Each number is 128 + 32 x the weight over its row's rms, rounded and kept within 0 to 255. Layers, rows and columns count from 0. The size above them is the row's rms in percent of the matrix's.

# layer 7 MLP up, 704x256, rms 0.145, rows 479-487, columns 0-127
size [103  98  98  90 103  91  91  98  93]
[[ 91 197 130 199  83 103 148 161 172 118 113 155 133 109  85 107 129 127 113 132 114 147 173 145 130 113  68 113 107 136 128 119 110 112 146  35 117 152 105 209 125 102 119  93 113 127  94  90 128  92 116  82  76 145 172 105 131  45 121 116 108 110  66 129 155  71 111 154  97 141 133 104 105 116 146 142 198 106 138  92 165 111 106 115  87 109 118 150 123 133 182 119  91 102 152 187 126 102 142 114 146 141  84 134 149  86 179 116 114 112 102  97  83 165 150 123  81  99  91 128 100 144 131 113 160 131 119 114]
 [ 99 118 125  83  98 124 144 105 146 134 140 120 116 158 149 160 174 150 145 113 112  93 179 113  66 199 121  86  73 190 136  76 163 106 130 125  83 157 202 118 110 107 102 142 112  60 106 166 117 100 195 146 137 104 101 148 152 119 116 133 152  51  91 128 164 142  67  92 175 112 117 153  73 146  49 120 201 173 149 174 149 115 125 203 136 128 171 142 146 161  88 157 185 115  49  35 130 169 159  80  95 173 120 113 162  99  98 162 162  90 212 112 143  42 145  99 116  98 127 104 102 123 118  76 141  99 124 109]
 [133 117  69 129 146 138  74 133  72 145 144 100 105  77  81 178 101 122 108  99 181 125 135  45 222 138 126 167  95 118 207 180 136 148  99 126  61 132 104 150 126 120 144 101 175 140 106 145 172 150 200 120 159 112 121 108 122 116  81 144 166 120 139 135  76 155 135 157 132 165  92 116 105 120 124 143 125 121 157 163 120 122 107 121 138 143 133  95 144 166 111 110 143  88 182 147 141  91 169  84 117 155 143 125  96 155 139 139 101 161  87 147  96 140 180 140 113 100 117 179 131 162  94 182 106 133  94 138]
 [111  69 144 163 133  67 142 167 130 186 176 104 102 148  52 121 144  92 128 130  98 142  97 118  94 131  92 190 156 115 160 129  81 142 101 129 162 177 150 128 128 122 107 121 133 132 102 113 104 146  52 156 116 198 151 125 141 146  93 147 141 129 103 181 143 130 125 173  55 164 107 162 133  99 156 121  95 134  98 133 142  57 168 159  81 121 109 111 132 171 157 146 138 133  73 184 111 123 112 101 110 103 146 147 100 168 171 136 178 133 172 177 139 140 151  93 120  79 149 139 175  88 143 120 144 116 102 105]
 [109 152 165 121 137 167  70 122 118 119 134 141  97 121 117 116 123  82 130 135  97 153 150 136 165 103 152 165 107 160  88 146 145  59 158 145 119 112 123 153 151 144  74  94 168 162 116  84 118 150  64 117 100 156 102 156 167 140 162 119 110 106 145 191 106 101 175 169 145  80 109  84  81 122  60 112 125 114 175 151 177 112 160 138 154 106  93 111  83 139 174 157 185 132  95 115 115  66  80 146 127  93 118 114  89 116 107 112 137 133 118 151 156  98  58  91 112  97 100 179 145 171 166 162 121  97 123 117]
 [ 95 138 119 125 118 189 122 118 130 183  94 147 140  66 104  92 150 131 105 114 121 127 130 178 186 160 159 137 165 131 120 180 128 151  83 143 108 137 162 159 110 161 161  59 131 162 135 166 119 111 101 125 128 159 125 105 197 154 129  96  91  70 158 151 107 137  23  79 153 113 134 143 144  95  91 128 119 173 121 144 114 180  88 110  92 156 142 131 131 163 146 128 118 163  78 128 169 149 157 114  94  74 115 108 131 128 153 124 158  96 113 168 155 134 116  99 110 199 100 136 155 125 118 125 150  84 148  74]
 [126  26 111  96 133 149 134 144  97  76  88 126 110 130 140 161  97 163 133 142 113 132 198 166 155 179 131 102 126 155 149 115 226  82 140 156 132 136 156  70  95 119 160 168 168 135 178 151  91 115 110 143 114 132 144 129 181 149 100  85 176 147 148 108 157 110 137 112 137  82 183 133 121 166 123  80 148 123 166 156 147  68 136 239 142 130  81  95 121  59 107 122 130 189  90 123 139 111 152  77 190 100 141 201 146 132 152 151 105 145  84 151 107 127 142 112 119  76 116 150  92  80 165 108 131 111 100 106]
 [105 112 107 135 111  88 127  86 115 139 146 120  85 206  62 156 138 119 138  96  65 135 109  98 107  68  88 139 130 100 161  66 121 138 150 174 121 101 151 192 111 140 127 106 162  96 139 127 122 106 125 133 116 120 114  78 133 173 107 140  96 115 127  69 143 157 101 117 130 150 108 204  86 149 107 199 136 172 166 191 130 109  74 141 105 110 158 148 149 151 166 173  93 143 157  83 164 180 161 183 125 116 108 153  80 113 189 129 127 170 150  86 109 193 141 110 106 181 115 104  93 158 128 146 153 154 166 146]
 [129 133 170 130 150 163 141 113  91 130 135 124 145 132 135 175 155 125  79 170 137 188 131 159 119 139 117 216 131  93 121 110 209 145 130  99 135  93 186  95 139 116 140 130 137  77  84 122 116  66 143 130 133 128 166 122  87  73 210 146 174 161 127 174  45 148 105 118 161 112 147 141 109 117  91 162 158 130  88 184 150 161 177 135 104 135  97 174 111 119 114 125  94 132 166 125 138  81 124 144 214 149 112 165 130 115 134 213 101 156  80 102 138 140 113 160 126 141 172 153 125 119 102 135  94 131 130 169]]
# layer 7 MLP down (transposed), 704x256, rms 0.134, rows 479-486, columns 0-127
size [101 102 102  96 104  95  96  99]
[[154 117  87 149 130 110 115 100 147 132 143 174 144 121 102 143 104  72  91 144  82 125 127  96  89  83 146  94 142 109 140 137 164 169 163 109 107 150 129 122 121 133 138 153 141 138 142 113 170  50 162  79 138 108 109  71 111 146 152 132 112 145 123 140 167 101 109 121 147 169 135 103 149 166 129 162 166  82 145  91 150 118 168  82 137  81 163 141 174 107 152  88 243 172 150 178 105  73 152 166 111  85 173 152  89  81 131 115 137 168 115 117 181 127  78 157 141 108 123  82 101 150 187  89 151 134 108 167]
 [117 115 116 123 120 176 170 181  82 166 153 118 162 107 121  87 178 136 112  78 207 110 122 168 126 188  97 146  87 106 110 139 146 167 132 136 117 129 151 195 103 206 115 160 104 125  93 125 172 162 102 155 140 151 123 154 113 178 133 159 152 141 135 129 129  97 118 157 173 112 142 145 112  61 137  93 131 136 125 146  84  85 121 131 171 135 142  99  66 143 175 140 155 152 145 118  96 111 138 125 100  46 125 173 150  70 127 104 118 127 208 142  93 151 142 124 136  82  65 146 166 108  83 113 161  90 150 138]
 [121 108 137 143  69 172 114  81 153 150 153  87 135 145 142  76 158 149 126 100 145 102 111 100 137 169 143  78 135 133 166 107  99 108  92 147 125  87 133  70 136 189 179 183 159 109  89  87  65 111 130 119 137 186 108 182 135 116  94 154 157 139 141  56 122 135 166 107 145  72  90 128  79 140 120 121 134 152 125 127  83 122 131 126 120 170 106 121 137 143 148  86  86 111 121 142 109 124 181 173 160  78 163 144 118  45 110  96 149  81 123 128 135 173 133 133 103 158 139 204 161 159 190 124 123 145  51  95]
 [153 108 123 184  68 120 145 176 155 148 158 162 158  96 161 101  87  80 151  71 158 153 137 143  60 164  87  89 121 125  78 136  89  92 164  68 147 171 136 112 107 105  67 202  94 139 156 113 115 127 143 127  93 143  79 111 101 171 118 123  78 141 142 132 136 111 148  87 130 123  98 130  95  87 163 144 101 148 113 142  84  51 101 117 121  88 127  69  91 110 192 132  81 143 117 130 122 138  62 126 136 122 136  74 136 107 151 181 154 109 128  99 145  79 131 193 106 112 132 191 173 119 135 169 143 162 156 176]
 [ 94 109 152 125 219 138 130  91  88 126 113 121 166 120 157 101 145  92  93  97 118 129 114 107 127 132 126 131 112  87 147 146 100 124 138 115 137  80 159 128 120 138 161 133  74 152 154  97 117 151 138 186 139 104 160 111 136 106 166 124 116 165 196  80 123 170 109 147 159 148 140 125 187  59  73 159 129 136  82  85 134 112 122  74 149 151 104 150 122 125 110  86 158  98 103 183 148 135 157  69 198 147 188 191 125 191 157  45 120 147 110 161  75 136 104 116 133 118 122 141 180 148 158 104 107 122 122 174]
 [ 95 108 116 152 100 140 152 142 122 109 139 134  99 133 132  86 101 133 127 115 197 136 128 177 192  97  82 195 158 175  65 161  57 141  97 134 123 151  95 152 165 159 192  82 105 123 141 140  95 167  86 146  99  87 112 117 147 130  72  66  87 107  96 104 154 104 159 146 121 127 132 114  87 158  94 140  65 137 157 149 147  84 149 141 144 157  88  78 110 144 155 141 187 146 153 157 103 138 103  88 104 123 127 154 162 107 120  88 115 106  91 122 103 105 175 114 153 116 125 100 131 114 139  64  77 182  85 114]
 [130 123 128  62  80 159 172 131 154 146 184 152 147 157 168 158 141 132  95 193  87  88  64 141  63 165 207 121 167 102 149 100  65  99 115 147 102 168 123 133 139  98 145 132 117 114 108 147 156 188 145 158 172 141 113 115 146  98 143 115  50 149 147 133  68 168 118 124 124 123 151 122 163 101 141  85 187 148 119  79  88 127 122 180 192 186 209  53  95  90 111 102 139 117  95 130 138 121 125 158 142 110 139 166 117 184 176 121 149 139 122 160 155 186 136 134 139 137  93  57 111 106 130 212 138 130  99  92]
 [161 108 169  99 106  97 164 120  52 120  80  63  95 125 150 161 134 147 123  95 114 142 179 123 107 152 182 217  75 101 172 140 136  95 161 113 141 109 122 145 107 118 121 114 132 141 104 151 109 136 101 112 141 133 192 152  52 142 185 173 135 149 139 128 119 135 106 114  95 115 129 125 123 131 121 115 169 202 155 122 137 128 147  90  67 135 149 134  90 185 129 173 113 104  74 152 151  85 107 162 154  88 110 107  85 119 141 103 131  30  91 152 124  93 160  78 114  63  75 157 177 137 157 124 109 145  90 145]]
# layer 7 MLP gate, 704x256, rms 0.14, rows 480-487, columns 0-127
size [103 101  94 104  93  93  99  97]
[[125 147  89 164 137 150 151 179 163 139  67 142  99 153 131  33  50  70  97 104  80 160 110  91 161 111 129 110 115 145 177 136 121 176 130 106 162 124 113  82 168  98 102 142 180 135 118 164 107 180 115 108 153 128 107 133 155 106  33 169 129 136 186 124 143 132 174 114  93 148 110  99 131 139 143 130 110 112 126 148 132  95 142 146 126 112 153 148 189 115 161 125 110 170 138 122 130  64 110 142  97 158 112 196 119 196  56 164 115 128 102 143 118 125 139 163  90 124  79  95 148 129 150 119 171 112  97 113]
 [124 131 174 197 194 107 116 147  91 117 177 169 127 125 158 135  71  90 120 115 114 178  77 178  90 184 166  52 154 141 120 159  91 153 102 105 133 121 136 152  78 117 200 138  97 136 110 119 112 151  99 137 145 109  90 120 199 146 132 121 118 115 172 143 134 143 132 120 114 148 128 103 161 108 123 110 118 127 130 207 142 144 226 102  55 119 142 133 136 125 140 153 161 133 120 114 110 115 154 128 102 125  78 129 156 198 147 188 136 156 159 180 122  46 123 177 110 105 133 133 130  84 159 133 115 147 102 182]
 [142 130 102 194 162 184  53 166  93 102 145 152 133 164 163 105 153 148  74 168  99  85 172 119 100 135 146 146 170 159 197 113 150 162 121  75 141 104  98 141 120 157 175 107 128 131  81 107 100 162 146 123 150  40 113 120 171 143 107  99 177 105 126  58 182 169 144 118 157  73 140 145  73 177 107 178 194 156 164 195 118 147 170  85 145  91 105  95  97 108 119 113  84 132 120  95  80 128  63 113 136 139 100 164 128 142 132 164 141 123  65  93  79  84 132 143  75 129  88 117 149 103  87 140 163 121 126 127]
 [137  77 131 139 125  94 103 162  87 157 128 100 190 175 121 151 139 110  92  79 146 135 144 164 144 125 140 104 112 130 115 185 175  90 164 109  74 174 120 143 124  89 121 118 149  62  48  87 146 138 134 155 134  98 120 133 159 121  87 114 117 146  94 148 141 121 112  65  94 113 163 143  66 152  73 112 145 123 154 147 114  93 122 132 138 134 105 173 170  89 121 126 152 167  98 129 169 146 114 165 108 159  94 128 159 103 121 108 175 188 207 139 239  99 131  71 164 129 106 164  80 181 116 156  99 139 136 105]
 [129 134 149 135 106  84 175 161 101 129 136 125 103 140  94 144 125 151 150 113 116 123 112 148 117 194 102 150 166 146 105  85 179 109 110 150 136 118 119 127 182  89 136 124 137 147 111 106 158 129 113 175 115 186 157  80 111  46  51 119 140 123  83 124 138 114 112 158 119 113 150 143 156 149 152 126  71 145 145 164 124 141 155 195 107 154 113 168  75  94 129  95 147 174 100  80 159 184 156 143 119 106 174 184 117 132  92 115 102  73 143 110 163  41 157 148 203 127 101  66  78 135 113 171  74 155 165 134]
 [103  82  97 128 187 158  65 122 116  58 115 172 135 118  80 186 139 105  78 131 102 144  78 123 210 158  96 164 163 194 153 126 170 125 137 121 155 172 147  72 132  57 168 112 109  93 137  93 128 131 120 109  93 130 165 176 130 141 136 139 151 130 137 157 143  90 150 139 132 101 132 140 152 156 142 123 150  90 125 142 122  80 169 149  97  70  85 146 115 101 120 173 137 116 143 154 174 148 198 172 147 118 161 154 122 156  53 170  90 147 148 121  99  98 127 145 121  77 161 161 162  97 114 129 159 141  77 105]
 [154  77  96 178  98 159 118 130  96 141 101 146  94 128  64 125 106  68 134 141 112 139 126 137 167 132 119 131  99 136 140 128 137 121 155 117  91 155 138 134 156 109  60 146 116 122 155  94 119 100  99  99  85 135 131 150 147 158 129 179  49  94 150  70 139  73 151  91 133 124 202  83 146 134 170 156  72 178 104 115 192  97 106 114 119 129  92 106 109 119 142 151 105 122 110  77 104 116 102 137 214 104 146  65 135 169  72 112 149 107  87 149 131 135  98 132 133 110 149 138  93 103 186 122 168 111 148 109]
 [153 146 144  97 124 134 141  98 129 101 116 151 161  92 117 129 119 156  61 103 117 129 128 155 151  78 139 145  95 128 125  98 145 105 157 155 118  94 157 130 139 117 138 110 170 145 143 105 187 159 123 109 129 128 123  88 110 149 122 213 177 140 148 107  54 103 120 107 100  88 134 145 110 125  71 139 140 150 103 108 166 131 123 148  96 159 111 132 124  53 112  98 100 115 143 156  70  65 206 110 174 154 145 203 187  84 146 149 104 123  85 106 146 123 146 153 104  66 106 165 132 166  95 129 187 136 151 120]]